config = dict(
    vocab_size=50257,
    hidden_act='squared_relu',
    attn_scale=0.221,
    bias='none',
    tie_word_embeddings='early',
    parallel_block=True,
    init='uniform',
    init_std_o=0.0,
    init_std_up=0.0143,
    schedule='wsd',
    decay_shape='sqrt',
    batch_tokens=65536,
    doc_mask=True,
)
Each number is 128 + 24 x the weight over its row's rms, rounded and kept within 0 to 255. Layers, rows and columns count from 0. Numbers have three digits each. The size before them is the row's rms in percent of the matrix's.

# down: layer 15 MLP down (transposed), 2560x640, rms 0.0389, rows 1336-1382, columns 64-127
# up: layer 15 MLP up, 2560x640, rms 0.11, rows 1337-1382, columns 64-127
down1336 090:156144129127135151166146135128138144090126136136129109138110125126109134145126110122133131134128103161108137121145128130110119096133129135167149118130106170084125152153144129169071123117125132
up1337 110:163100097117115192141141138155107147133164157159127133085119111126121107074157082125125147159110116145113163125135130117126107102142147125133144108165143118131110133105122152152102122107109162
down1337 101:139132083112099101103130094099103129116153104117120156149122156138145113135147105119145153120112105170117129121168106122123121111117108135144110105153127176129143117115136052111107146119156149
up1338 107:152095129096116143150137144113097132138108094157142134116145159125138136109167134105154152148078151146157121143106086149121100104150147130134073135109147127154154133117149114099118111086141169
down1338 090:175097099109137169134070127143127111178112184164124124110097106157135160116115181104144126107135104135166115128137132166119132154094134138156098145122142147113126114151120112131126117153117114
up1339 101:150146100103150139105166118147160096081104133129125114151129129151144156135152111185155093148165122178160119119120151128129129125120135104135097136110093130140096142125109104097101084118105144
down1339 097:127112105128091155171163165121139108130108102197103153119136086128145144145117120125168129128111149109114110156141140118141124123084140143106131100102125129137127128099151100137118147142145117
up1340 103:150137125158135103124127112153148147117125155152150099159131149133126151111091113143143130131172133134118122137154140151104103074087177123148115145131115097094119137100119160141157104116130093
down1340 101:108110131135137115118123155124126110176119107129137144139091067108147135124144191136108149145126125149130111128126160124162122128148154117120142115163147132155124138115116144096157118180121115
up1341 092:147129149122137184108117111134125145132124180116112134143080119140130102086129170102193148178122143095081142141139123134109140087118121128067113104124113085153094135167106115091112109116142103
down1341 106:105115140077136084159141092135142152126087131132105126140171141108139143113130140119147114123119166146156125124127098159130137117121147141140164142116114174143094100084076117124125140126183116
up1342 093:135134109125158165137149154117115123146103140100190113110159135132116130142093114112131127126104126128120126098090145149087099163145134096127087134156124160127137146120102064142155124116127123
down1342 093:157159146080119140115127096089122129104118122123117131161118137154119098152116140103124117101107123149140112137110143129115126102092096181156086125143124117127088140083111132162125140103131144
up1343 114:128091119138176135115112106078104141143153087143121120179115141116108113130144126135134099131143073112116115146105160125144102124166152133133156118118050131154113098088135104115123131138147131
down1343 101:097103087119169132100107190120137138156139097136122115120120123137138104118086161133128174142158128108147137127144141076109151186132137177134115127102097084113139115098128154126063143121163117
up1344 108:074164138147080117093153129159102125110152133136146089101115125133153133107108127123153157142177132135159064140163114127115111099111147126113109146140075151079168107127183100133132173111103145
down1344 105:124106103108129102146154135106139121128116150161171145117106114162144087130130151151134144118150160154134146099135162152102112130150100117160126115137104119117145118163107138134086123092105130
up1345 109:090149136155099144102086113142119109176151089160175115097083184112163159123122144178123127126145129126107110116121141135145134124156107120148129126129113117131128122101142101156106131163158154
down1345 094:122123143116153103120152062127091119136137091146111101138133119099125109131130095132166113144139126131129153169132116133162123170104157099120114106162132133131098128137109082158148153169110111
up1346 095:088191149130148115131134154154128172142152148125120075116096100136117122104172159122111116144158140160141145147156117115161095141130133128157127097136124101150106147119100188137166105102117134
down1346 098:139111155145124102162100113117120154104097107190152104088096127096131154104175119126128104137169123158114074123175150131109131142130133104137165097126103134117116095100130153099114112120186173
up1347 091:134185120154120061130132149170176122164130165112121137177117164105126143168146132131128141125173136140135132128149141107141174113170131130152159092141094139125089130117127137184097077073082165
down1347 101:121114152140104129145133136096113129142178137110115092141150143132084122152144128117150115139110154148083092126139134128123110134120088186113144120135137130166132068122175112153125142130158120
up1348 108:122107140104156122121141083157121126132106131159145108170083127121118156053116114108101113107101111123156136118108147163183109126130136147127137093112102145117115133105155134135136135164121112
down1348 104:109171108108110109135185119098107091124125117143119106147113098146109122141069130096102132125089128139115127100139091073084098132109103160145149165081125158129102162139163123112132166102104142
up1349 085:123152114073138142125115103164146134142151126162133125110134106126159103121133066132149109155162144109094152153130126128155101137144137108106114156102106126112134105120112131078130164144095124
down1349 092:086125133150137133126104161098113125124138109122122147126157095119112138128115145138118107130107134125112110128135121088104117175171094110135122140160116136152123150080145158142152113110095152
up1350 105:117102159148110129189130122140165091113144092121125115101104115131141101169168161106134127122117142169157059114132102072172116154124138089105127155165130111136142146153160123144108139135133133
down1350 103:114106133139163120121109125129121060169139142196154139103069163133148141151136133153148145140127114124130129108148170156126127176150115114101142121141117162114141118124111131152110115143123122
up1351 095:113122117122118133148140123127117133160132128140140103115072128105147138172099097151123114159131111079185114142096149102130157183099107125065146139125132121113102140149151129155157146138173106
down1351 096:126173088131151133165123127118112144096123094119131085139159140145115133154119155093138085104123138159111135127137130122191141120147105152103145137156119143119160097092120113093141138126125096
up1352 096:135150113110139123159158104170129082138143124129097105145103065143148117126163103125144114137082113105122133133156122129124088135136102123156132130106111187124118136117132101131156182127123172
down1352 095:097107127136116147128117128132148128139097053150093125150106129162131148126158096128122110106126140113127106135135142139156091150131125078112118109088106100107136068121113143116139097181136131
up1353 093:145134141141164121111108179108093112055110114153160124140175128132111166133120087140171111082100126128154098121115136130081088122121129150081087131114126151159148112120117145095155108104122152
down1353 091:178090109143135152157125086155133128110132146054134147114125137151156167162152152153138129132126081150150147123104131115139166180092110123121169132149146110100096122184086093113124162174146125
up1354 103:116151147085131118078148182066122172136110093114153179139121133163152123131140161175121121070101127120125101146126105172185138108161154132093113127091089153130109129122142122113169129126086121
down1354 109:151109105104113116097114131122143136132146073125098157139201122126113157123136160137137128124112139122145108153127115129126159161100160124072211128110132128118132132122112120132124107104134159
up1355 094:132112124151130114133145152158157155128117162109132198117182102108156106103113165171092125087088142167111127115145144137087144117124109162127153062119095144103126120152130104131128113070137131
down1355 097:168161106089116084142142126119135158095154123101135119127141114099134143099096108132152106104135125151107094154138109132137103132104110120127131111096137147109112138105090140139078144165152100
up1356 097:144150123103143153118176154101159147148151176133126124131145131137176128150162117152133131140145142090132146170097140093140087141098123125108153083160106097135090086107138155118176161119119159
down1356 107:139157103087123151142111090124163088070136156114107135131109145131145170058153106108145168112151162143119093130094118117140114110115142121131091172108130151140136128157134087154093107128064131
up1357 099:136129165124130132127110120200110145106087110141129079093137115108108122104160073127102121102107119147130106108092079132125071111134080115108089136136163120099141150147094111124135125132139125
down1357 097:095142141075137085143140092135093098133132133123046115124182139108150102143155152117108161098136110095163172157158111171107126131131070156150124125112152101099127118137140127105099170141128124
up1358 106:113157122105117181096099159126135133148122167178103163165159116141154154163132190130113159110130113130127127138122153162120141103149159140118121150116139105112122167099173151100091140134167120
down1358 100:144134108163157129149128102078131149121155114159097109151119145111134169131109134127123095168110120171126122171154079131143130089147101103122133103115135126110125117131078172144117121116102138
up1359 096:102121109143152163130129136137141131112115102159144067137102127085130119111136159099057103110108119133099122135137153147162142136093162107131117096136181127129139152118166158114114160111133160
down1359 102:117123108120117124109133104109117095100135090152104153117126115153137087152154157137159142127113139099150139125161134119165109134093136161078131121133125064150086094118125105092101112134137101
up1360 102:145122150135094132095150132119169134122129132195155092118175160135120154141156107126140137119139193172085164110131125089146109150113091115097124098143151145162197150120106137178138129133131134
down1360 099:115121118082129150160123145132123114119084119174099121117136099155142137124098167159112118147106139132132178080129108163092110129094119175147125111113124112098190135117098112149170129092160118
up1361 110:098105100173120132131190120094103123178133112143152113140112129123075090132122130145144100130131099139165113109121161140145182105144117140128069130133150085137119148107076096124140090152118110
down1361 109:150118126124123118096141110147122158165146174149106118152159127118075115144100096169143094150110164124132108140145171118136138119140127134191096183111126124135110145104137139131190111102092139
up1362 092:146140096089118100112133156146156151146164125104153144133100104145091156116150128140088115134139140152118116097116151082109107125124115152151086180136143120156158103136137131137124145167140117
down1362 100:089112155105140151076140117101135115133141122179116113162206128159102126131132153123150129076157138120126170124096120155100106120116120114104153138135075122114115143124142107137147159103113097
up1363 094:120131135133117116092136102049130103119168126135178149135130133150126135126098137121165095110135151135120084110058173138122087133104157132127130157131109092144118140161076140122131140115121150
down1363 099:175086139112069129104118130123124110128098147142157145098158149117167151153154139120137108097077151157098117109142125112141094150159151130142096122077125143125123138102111116153151169110112133
up1364 102:072134111135117123142102145134096153111108120133159111156098119085186120105094126134201110099111127152102131134122102106105108150158142127063120104144131164176110119141137157104124144132102137
down1364 096:089158133149104126149162153078131150131140167155105141116145149158138103143123162132177139116153106129143107099128142142136105135121165119125182121165165097140155110098121161154123128130173128
up1365 095:093129121139143136103071184145141154166169127101124138108133108126095143118121112140123124121136126122120125116150092157089103138133120114132127160101103173125097109146143151131134134110095161
down1365 106:111130177109094133165112133152133087173094134141129116149108133106148125145149086156124133162162148156110096142136135106130127093134138112148145132142075124087132138152122132092182096167158119
up1366 101:127129151122157172110124153140159143116111160125138156127099125149158122151123131120124110093134131102194162190126085170142126151094106100091105135151127117100132098124088106092123080166151117
down1366 101:163093120117131125131133146178063155157111199130124125160119114121124161147126086128132120083124160147153128149126118107134171115167143092129127133120113131155076092165106153111136131132105140
up1367 109:086122086132146130106100157120151151146121132118128151124135119130162142089150174136116161125122143152073122136112110158136101142092147158166122141116089141094104082072113120122099140108132152
down1367 102:118116141126158138125143136119096116146095152125158134151165091088140105098104103089171121125099142149141086131129113137103103143116138175150125115038102163108143093142123126143094125116115112
up1368 103:081119129152085096144136134143127054144135130146121117106078115140101142129122110143094142128119102147133139128157104110122109107105125110138105160112151117154136151148094123143152091158112152
down1368 098:123103105163162142157152101121129121150099149110121121141122149122149103163144140126119123134127164088125144140151140148157099132133128183156138128137137132121149094155137094116154118130137111
up1369 103:114133142137160142123157128103113149109140129117129120123156121066154115093132116143128127158158136130145079198113113126120145116148167129134141107165113111133123116150103151165104106140153107
down1369 096:144149189095159165087092123112156082155146148101102126145110184167146150127112154158096130116165128111101118127121109140137087181112137126139104153139132131165137099142077102102162132125134158
up1370 107:108135100098162130165143148092116135115130139120132121119075097140139129136113142106113133086138176135128140134159144093088090131136101160180118163125124180126115136118135108136162105085130087
down1370 105:129118134129162127130130099107123115115132104063150123136166121052118124115160106126136100137116162094155134137170129108137134089124136122129150144135095134186117112116155093143095122103097107
up1371 096:165186137115091074124132151138129124084134129130185195130107096167183129142135119126155134133140095099110104128155146071154124143093111109168103127150067174108158175085142100108136116164158157
down1371 097:124137150111149108110150096136078115160114158120125124149082125123114170179124113140145126132172143094100129087079166118154147061113160118164117107147138151148132128109145096130105110110083090
up1372 108:118154113162098147116182178179103137166132120169128106167129117164155137127141126121119135115126089094123146143114096112147145122123156137120111103147133124104132112162170111154142118110120163
down1372 094:129141147112148092158125105159107130159131107126120108142146121118160178081115131127120140110096102142111098131142188169109089111128137119130130157136129111147151129080159135125110144150119117
up1373 111:115103136075135139080042122093140126125159127127088091119102106122144131115145111148110097097152149134161117088158119157156102169116079145131138179106155122099145092163161127153088151078091161
down1373 100:143107158156129122133162084106163099183109150131156116147120119146150137079101125103123123135086105159110083084139155188119113144123159157139112150125175110139102102161137125113148121185133163
up1374 085:090159152124154139130111109117140077120126119130128128070096121160116102081109117104119120132181099087123148168128141071130085153147170149156110126171112144130111156128162101124120117169171095
down1374 091:118151142110127111124138145142116160107105084159120148114149099158169127089144127152154156124185099136101124099122138104112153163083096123126156146106139098104157117104114073118089112072108118
up1375 098:092097136165165140073114166118083142149163131115161131134139119095105162160155114093116132144158105112146113154149135103125158120141149152145115088142097172092101115090113080169130136129102130
down1375 098:133121140118097124140112190129126127121146125116143127119110138142083083157134147165150099120140146161132160136088124137096121132140131155116129109123095079088148094155139142129144110126107096
up1376 112:204139127123113165121172117109142118131173129131106188082155139126098098134133127110100102147085106140127091119145120131120106130088124078116169119122123148148149097130139087145136130165137120
down1376 099:135155133134087132154167135122126162105108127150120124148103148141076217119174165113131157163147168087111142144146150114165143158122128114138113116141125125151111105102190123112150159129119134
up1377 101:094175161145178133125130071097118107092126163103131135133100148101158148141131148114177160098168142137114124120152153127104124136096167161118055113146134138121166117191152103123105100122140105
down1377 108:119117138155098126156123177137131099146132106141132109109167107120125157128189147105169073124143149118101118140100136137108127133112156109125125095130094128118149149116152100145151120167131111
up1378 099:158125140132157111126116150159128161119143115139139161135073107135131089107104151124131128106119144109129103202144117130128124144100164156107065126187174072085127151113152135141105127114107096
down1378 102:150110136104138083125150139087106127110137146141081163100168128121114123145130138131192149153112095142159122184116092138075144163145145087135090133145147122100149134160127126171144177074180154
up1379 105:139110127088114099131141127135100091080150127141159146140103126147140147123174090131104140139144108121137136140169151160137116150122130131133103164177147134165071136116165154065131151124143100
down1379 106:123120099093105118124150136129136157128102103149140136135161113129156118165203128133109152116188104111084144170120129151140142117130117138181096139092100134132102146134122121113131152152144110
up1380 109:109121108072155115143102116131131168156135130081113146134136152162155097111124112157138133168177123092155156121143124092138098107167159180136130130149132137156141150151062143118067122164124173
down1380 108:101158150066093133135098137120099139121101122137109125136134105129127147141120069160124124168108127157137119116106132143135142106146166153168154135127081132163115132133160137165083086138145105
up1381 090:134124121109117158130124157168125165141132104137175068096118117129169110135096150132165126130129161121122117081180137136127128104086148086122130146121163170132190125143159177109124130152087177
down1381 097:128142147089103130099125129111122107120126109129137108132121125161129152172112083103155162117135140114152141154111149146120111092160108105115130143137132144140144152141111086095116132129119118
up1382 100:119099133152147104120186194111120173144103159090115153140102171156116135123152165150123085142162192139133111147132162088145129119105152124078129137119100125116076126099137137112124113170154100
down1382 105:130093163149141118174134121148130132169119132121138122105138157085136138139149125149119116109081100123140158110125112136154115094171121100117125143102077137168115158153094115125141148148138115